config.yaml
norm: "rmsnorm"
qk_norm: false
init: "uniform"
init_std_o: 0.0
learning_rate: 0.00523
schedule: "wsd"
doc_mask: false
Each number is 200 + 20 x the weight over its row's rms, rounded and kept within 0 to 999. Layers, rows and columns count from 0. The size before them is the row's rms in percent of the matrix's.

# layer 2 MLP gate, 192x64, rms 0.0854, rows 38-54, columns 0-63
104,221,180,175,209,149,205,234,190,184,187,191,207,157,201,187,210,172,188,223,202,193,201,196,192,217,222,206,202,177,168,222,182,178,190,149,215,192,226,182,211,187,196,202,202,215,211,165,215,182,187,224,211,221,205,191,193,227,202,214,165,182,200,223,163
129,217,217,176,192,227,206,206,215,183,218,195,194,162,168,229,190,201,205,217,199,210,202,202,202,181,207,190,164,197,210,209,216,194,195,210,209,216,178,210,226,165,185,216,170,168,176,195,185,204,212,228,182,193,183,216,244,186,192,208,214,225,201,272,196
080,160,201,188,190,230,195,205,208,205,196,184,203,215,179,203,201,171,192,189,174,185,192,198,209,200,233,208,153,163,194,246,172,199,174,207,210,190,221,235,235,189,175,214,177,205,136,194,200,191,203,216,187,178,199,220,204,194,200,228,211,200,199,202,183
114,197,200,218,184,215,157,194,170,225,213,224,191,164,219,176,229,239,217,164,217,181,204,207,185,208,242,202,219,228,224,186,190,186,208,188,169,186,211,206,192,189,200,224,193,214,207,237,197,195,219,204,226,187,193,189,197,208,205,240,204,218,225,236,199
105,179,224,193,202,234,196,189,215,214,184,202,180,220,219,211,196,225,194,190,189,190,243,206,230,200,199,138,205,173,197,231,212,199,203,186,186,184,184,219,203,229,202,234,211,192,184,235,202,200,225,221,206,193,220,223,241,164,206,211,185,201,220,200,233
058,194,194,191,211,192,197,242,243,201,207,201,202,162,195,191,235,173,201,218,201,220,185,197,188,222,237,234,159,178,176,156,197,212,163,207,181,208,208,191,224,195,239,200,193,219,188,193,212,200,191,208,207,176,206,180,195,218,212,197,206,196,196,225,158
021,167,218,196,208,218,210,179,207,226,206,188,201,247,219,195,215,220,192,181,201,153,224,174,216,172,178,207,235,176,177,211,180,228,188,190,211,198,172,215,187,203,189,203,159,190,168,176,204,208,218,198,181,186,215,206,200,206,185,176,188,248,215,183,206
011,216,193,227,213,194,210,163,196,210,202,238,212,200,218,177,183,198,218,182,223,170,236,217,204,172,181,220,203,225,245,210,221,218,250,209,216,214,157,202,206,215,222,177,204,195,198,229,173,211,218,232,196,196,194,206,205,195,203,227,169,211,200,204,205
135,194,225,240,253,209,200,232,189,204,201,180,214,172,211,204,212,210,225,182,204,209,204,176,215,219,179,202,194,199,216,196,177,214,223,212,213,200,186,167,226,171,214,218,181,179,191,171,218,222,204,195,207,224,173,207,171,158,189,228,185,216,166,196,182
100,165,177,223,184,188,198,182,187,225,210,219,183,168,180,197,185,212,206,221,183,208,180,211,196,259,242,206,206,194,219,204,191,228,215,212,188,169,210,190,212,191,218,230,167,199,193,211,241,216,212,211,232,211,189,198,218,179,212,210,212,207,245,219,203
098,184,221,188,186,186,190,194,206,205,199,196,219,215,229,210,178,184,197,226,175,194,221,199,228,188,194,205,188,192,177,230,174,166,242,191,188,177,198,207,231,226,182,204,195,185,258,195,189,202,203,217,208,210,259,188,205,217,193,211,171,164,186,177,195
136,205,200,216,174,212,174,187,170,259,225,194,212,177,164,189,180,223,184,224,203,201,188,207,228,154,195,214,198,199,201,184,196,198,203,199,224,207,191,184,207,214,199,242,206,222,191,186,211,237,180,198,248,170,193,200,195,225,207,208,201,178,181,218,218
094,220,205,236,176,197,205,197,189,183,228,207,178,224,195,175,208,225,191,179,207,230,200,189,182,214,257,226,220,187,221,207,186,223,199,211,187,207,198,186,180,202,232,224,241,208,247,206,202,235,208,205,223,203,202,190,191,168,224,203,238,207,202,212,203
027,223,193,186,221,171,166,217,210,194,192,205,203,129,215,194,217,178,197,226,194,194,205,177,179,161,221,220,172,168,190,193,213,194,199,166,220,205,209,218,207,203,208,192,207,211,230,195,217,194,202,213,186,212,207,188,214,220,193,188,167,148,199,215,182
080,194,200,215,215,235,214,223,193,218,214,216,208,237,200,197,227,234,204,201,216,168,186,177,190,191,174,223,233,174,179,206,220,205,195,192,226,204,180,220,189,190,176,208,179,222,189,213,163,214,211,195,201,203,223,242,196,197,204,171,235,241,188,230,178
072,207,185,194,198,188,177,190,186,215,232,221,176,194,195,194,241,236,208,201,212,172,194,216,201,223,215,217,215,187,228,205,178,176,196,220,177,204,169,231,210,203,199,223,217,212,195,235,188,192,198,197,236,176,193,215,212,174,245,198,205,220,183,257,208
020,214,214,188,193,193,189,214,181,205,194,182,196,205,188,195,203,197,226,193,211,239,247,154,183,184,206,209,201,190,199,207,161,230,197,172,197,217,222,188,188,204,192,216,190,193,218,185,255,175,187,239,173,202,183,201,198,223,223,249,221,181,207,210,211
# layer 2 MLP up, 192x64, rms 0.0853, rows 38-54, columns 0-63
109,171,196,199,206,221,239,155,176,196,182,198,231,225,213,203,184,214,189,179,200,187,189,213,199,171,176,168,234,185,254,213,178,190,202,236,173,203,193,222,190,191,162,201,215,200,232,231,213,203,199,184,209,218,222,220,221,194,191,192,200,195,188,213,204
120,211,180,241,222,190,191,198,198,230,171,220,212,215,221,163,201,194,203,203,185,195,201,198,187,233,218,220,243,221,192,167,183,217,196,199,180,170,223,177,186,211,218,169,220,223,227,212,236,202,178,174,222,199,220,194,174,220,194,201,201,198,194,161,184
066,223,193,198,201,189,219,192,181,192,203,213,183,211,237,191,191,213,195,211,199,152,181,216,204,184,192,242,232,187,210,193,219,177,198,195,198,264,209,190,193,219,226,200,149,176,206,170,192,214,172,235,188,185,214,176,179,193,200,176,201,215,205,195,193
100,184,189,192,203,173,229,193,203,193,175,172,224,234,211,243,191,180,203,213,179,200,199,191,206,187,184,221,200,188,190,206,200,227,207,197,252,215,186,196,211,222,168,185,209,187,194,168,201,207,160,191,187,209,211,215,184,182,199,183,197,162,167,165,244
081,202,195,215,201,191,195,179,206,155,199,174,196,208,190,213,213,210,207,197,179,196,199,186,149,204,205,165,167,234,219,219,186,181,171,196,183,200,209,214,224,193,228,191,186,181,231,237,220,183,184,240,176,192,165,190,179,186,201,210,225,197,190,221,232
060,210,188,184,202,176,204,196,229,209,193,176,203,171,182,192,212,178,201,215,186,245,190,178,212,214,218,237,180,188,176,171,195,221,182,206,184,196,208,204,234,177,198,208,168,217,186,164,244,170,176,188,191,241,217,210,189,229,202,206,206,184,200,231,184
023,178,221,203,195,193,218,195,183,173,215,225,196,209,179,173,200,269,186,206,194,198,222,202,191,198,190,196,204,199,235,187,196,208,209,179,193,191,217,191,203,190,236,203,221,187,220,184,188,209,208,205,199,176,234,233,232,192,186,158,199,236,189,194,250
013,150,213,189,192,142,198,223,194,200,186,207,207,186,206,203,218,225,191,207,229,201,231,182,195,190,233,189,189,191,191,153,230,238,208,176,190,208,189,188,182,195,217,215,181,208,168,201,204,212,209,192,204,190,198,233,167,231,184,181,210,175,208,193,221
146,199,202,257,239,222,215,214,176,195,184,181,190,181,190,203,203,204,207,185,196,204,186,191,233,214,166,210,192,185,223,193,185,212,238,221,217,198,189,171,217,184,216,215,196,200,184,179,235,241,205,186,218,217,169,207,192,158,187,220,194,219,170,181,198
096,238,226,171,216,202,199,214,216,167,180,165,218,212,212,206,221,188,197,179,210,186,218,176,193,150,165,181,191,215,181,197,212,164,181,189,213,223,192,220,196,206,187,175,221,193,208,186,172,177,181,195,167,190,204,207,179,222,185,186,183,192,157,187,208
096,231,182,210,207,216,203,196,197,188,204,198,178,185,177,192,222,219,206,175,217,205,181,207,173,219,210,200,210,211,227,170,220,236,159,207,214,218,205,197,175,171,220,201,205,203,152,203,213,196,193,181,188,186,135,212,189,184,209,197,228,240,209,225,205
149,198,204,175,219,179,255,202,216,160,164,191,196,209,241,212,223,159,219,187,188,171,226,200,160,227,205,206,177,194,185,196,181,196,187,204,186,213,209,206,215,158,209,178,196,186,202,191,188,181,197,192,172,230,197,215,201,195,191,198,189,218,202,187,167
092,217,202,228,174,200,193,209,177,186,235,215,186,213,195,162,217,239,193,176,204,227,200,199,189,219,258,230,219,195,205,202,184,211,190,225,187,213,210,186,194,212,222,222,238,209,226,206,199,231,223,198,234,194,194,176,190,168,232,204,222,212,201,210,190
028,209,188,209,200,187,223,193,196,213,213,198,187,172,174,215,225,198,207,210,190,225,192,209,215,192,209,251,168,197,210,200,201,138,229,200,206,196,172,195,183,198,217,186,241,207,217,199,200,207,186,219,175,167,234,239,238,202,191,207,233,192,212,219,194
077,209,167,210,179,213,193,185,201,224,219,200,220,228,196,199,207,184,207,223,219,209,160,186,194,197,179,228,204,188,185,177,196,206,203,210,182,188,210,213,207,222,176,197,188,222,236,209,219,206,206,154,207,217,189,184,174,184,229,219,261,195,163,238,195
073,210,234,216,219,177,193,204,201,196,204,177,212,230,224,201,190,215,182,191,217,218,242,227,194,193,207,204,178,199,207,202,212,205,189,182,209,217,193,204,195,221,206,205,228,197,145,205,250,234,180,199,186,183,205,203,150,198,177,200,183,212,228,160,222
020,179,187,198,198,200,203,189,206,192,186,219,194,198,180,210,181,206,190,195,197,192,213,231,196,231,180,198,229,200,222,208,219,171,227,214,214,180,221,224,202,181,182,193,219,202,132,199,175,214,215,162,222,183,206,231,170,198,182,200,242,245,211,211,206
# layer 2 MLP down (transposed), 192x64, rms 0.0438, rows 38-54, columns 0-63
109,211,207,178,192,216,187,239,225,195,212,193,196,204,222,167,182,171,197,196,211,205,203,212,209,219,199,262,181,191,166,182,207,215,200,197,240,210,199,180,197,211,236,220,197,210,198,203,169,184,229,229,189,216,189,201,166,203,223,204,239,195,205,168,175
130,200,167,219,218,191,175,185,191,221,185,216,203,195,205,175,195,200,199,207,201,198,184,210,208,226,194,210,242,210,192,177,194,216,194,201,190,175,236,194,201,231,236,163,217,228,220,194,227,216,165,175,224,201,221,188,159,230,220,205,221,202,191,154,188
071,185,204,156,188,231,209,189,222,214,192,180,232,225,196,184,212,179,168,177,168,226,179,183,203,210,201,207,198,164,214,191,169,249,165,201,190,197,203,201,225,175,194,221,179,200,158,195,206,202,198,216,189,200,181,241,186,198,183,184,198,215,202,176,212
112,217,187,226,184,194,163,221,191,208,210,211,181,156,229,188,234,239,216,182,206,183,190,170,182,206,248,219,178,205,201,192,194,196,219,186,176,209,221,214,210,182,191,222,173,196,204,230,207,190,218,183,202,230,198,186,200,204,183,220,214,219,235,240,206
084,178,232,212,202,210,223,199,215,183,185,184,186,217,208,208,167,220,200,168,196,193,228,202,231,188,193,159,187,169,201,223,209,208,196,189,192,206,179,219,223,224,216,234,201,175,187,216,207,167,188,241,184,201,206,196,259,205,212,232,195,188,218,205,226
057,205,200,207,193,244,209,175,182,235,215,185,195,187,195,204,206,220,204,196,221,179,208,213,175,230,181,193,250,176,252,212,205,151,200,192,211,224,206,174,178,232,221,207,197,188,227,230,213,200,211,196,191,204,220,211,219,171,197,222,204,200,224,215,207
022,210,212,204,185,223,214,184,208,190,216,168,216,187,207,236,192,202,204,187,197,197,167,195,173,213,204,201,215,179,237,219,182,163,186,147,178,189,197,208,201,167,165,223,216,220,214,193,194,185,240,221,193,192,165,190,219,164,217,189,179,190,199,225,214
011,207,214,231,213,219,200,216,221,180,160,197,193,176,205,204,173,221,238,242,206,200,183,209,211,199,191,170,174,189,216,218,161,222,225,230,188,212,204,205,204,208,201,220,234,204,211,220,172,221,164,212,205,199,238,228,184,193,207,206,197,216,184,170,218
141,219,180,207,158,219,195,203,220,193,180,216,182,219,192,218,166,184,195,247,195,195,195,224,247,196,184,204,194,202,193,216,183,235,188,209,185,209,213,215,191,202,187,189,216,246,179,203,178,227,169,201,201,170,195,222,231,236,210,203,185,210,197,183,231
110,162,168,214,198,199,200,187,207,186,211,194,206,171,171,208,174,205,202,255,196,202,181,234,212,229,221,226,201,154,224,201,210,195,221,212,201,200,186,188,195,186,217,206,178,165,173,192,231,233,217,196,208,206,190,206,218,174,184,193,200,209,235,236,208
102,206,204,213,223,193,186,193,218,161,223,228,205,214,164,191,229,233,190,171,199,191,210,187,190,178,197,207,204,204,195,215,207,205,213,205,224,181,184,208,229,195,220,243,175,137,213,179,229,182,178,210,222,191,185,201,180,183,155,207,218,191,205,204,210
159,213,200,208,186,220,139,180,196,227,238,207,212,197,163,191,178,225,197,233,199,212,190,209,218,141,201,207,191,203,222,182,209,206,198,184,207,177,189,188,195,231,212,235,176,207,194,185,209,222,183,195,224,174,176,198,197,217,214,202,173,184,201,224,220
096,175,178,162,218,213,187,211,173,220,213,184,195,201,192,191,198,156,184,194,184,184,190,219,202,215,164,191,166,225,170,234,186,195,183,201,219,202,200,206,212,187,177,181,188,202,166,217,172,154,191,193,148,195,191,205,186,227,219,223,190,199,204,186,192
022,163,199,167,163,226,197,185,206,169,210,195,198,203,220,159,194,219,160,182,202,215,206,229,197,209,188,196,195,210,219,210,197,175,230,208,175,181,217,233,158,202,227,172,223,208,196,172,159,197,189,189,195,213,206,184,212,198,218,208,225,203,183,206,227
079,209,201,200,173,150,163,223,234,170,206,220,173,190,186,174,181,195,193,171,208,204,228,245,207,194,205,209,192,221,204,207,196,201,206,222,180,177,227,190,184,186,219,176,205,200,192,224,209,215,206,206,192,220,214,186,215,187,193,213,159,159,236,177,197
076,178,151,156,181,219,210,187,185,199,205,200,193,189,209,215,193,209,206,221,200,190,158,151,194,198,219,178,186,201,225,205,195,221,198,219,211,205,207,204,202,162,191,212,192,189,224,200,180,170,197,183,207,225,164,173,214,188,244,235,200,204,199,235,190
018,219,237,202,201,200,225,201,174,199,251,185,205,185,194,168,202,189,196,169,207,190,195,207,153,191,226,232,181,202,176,183,179,209,198,197,197,185,198,213,196,184,205,215,194,189,161,202,218,189,157,197,189,192,170,190,188,215,159,164,168,209,210,180,185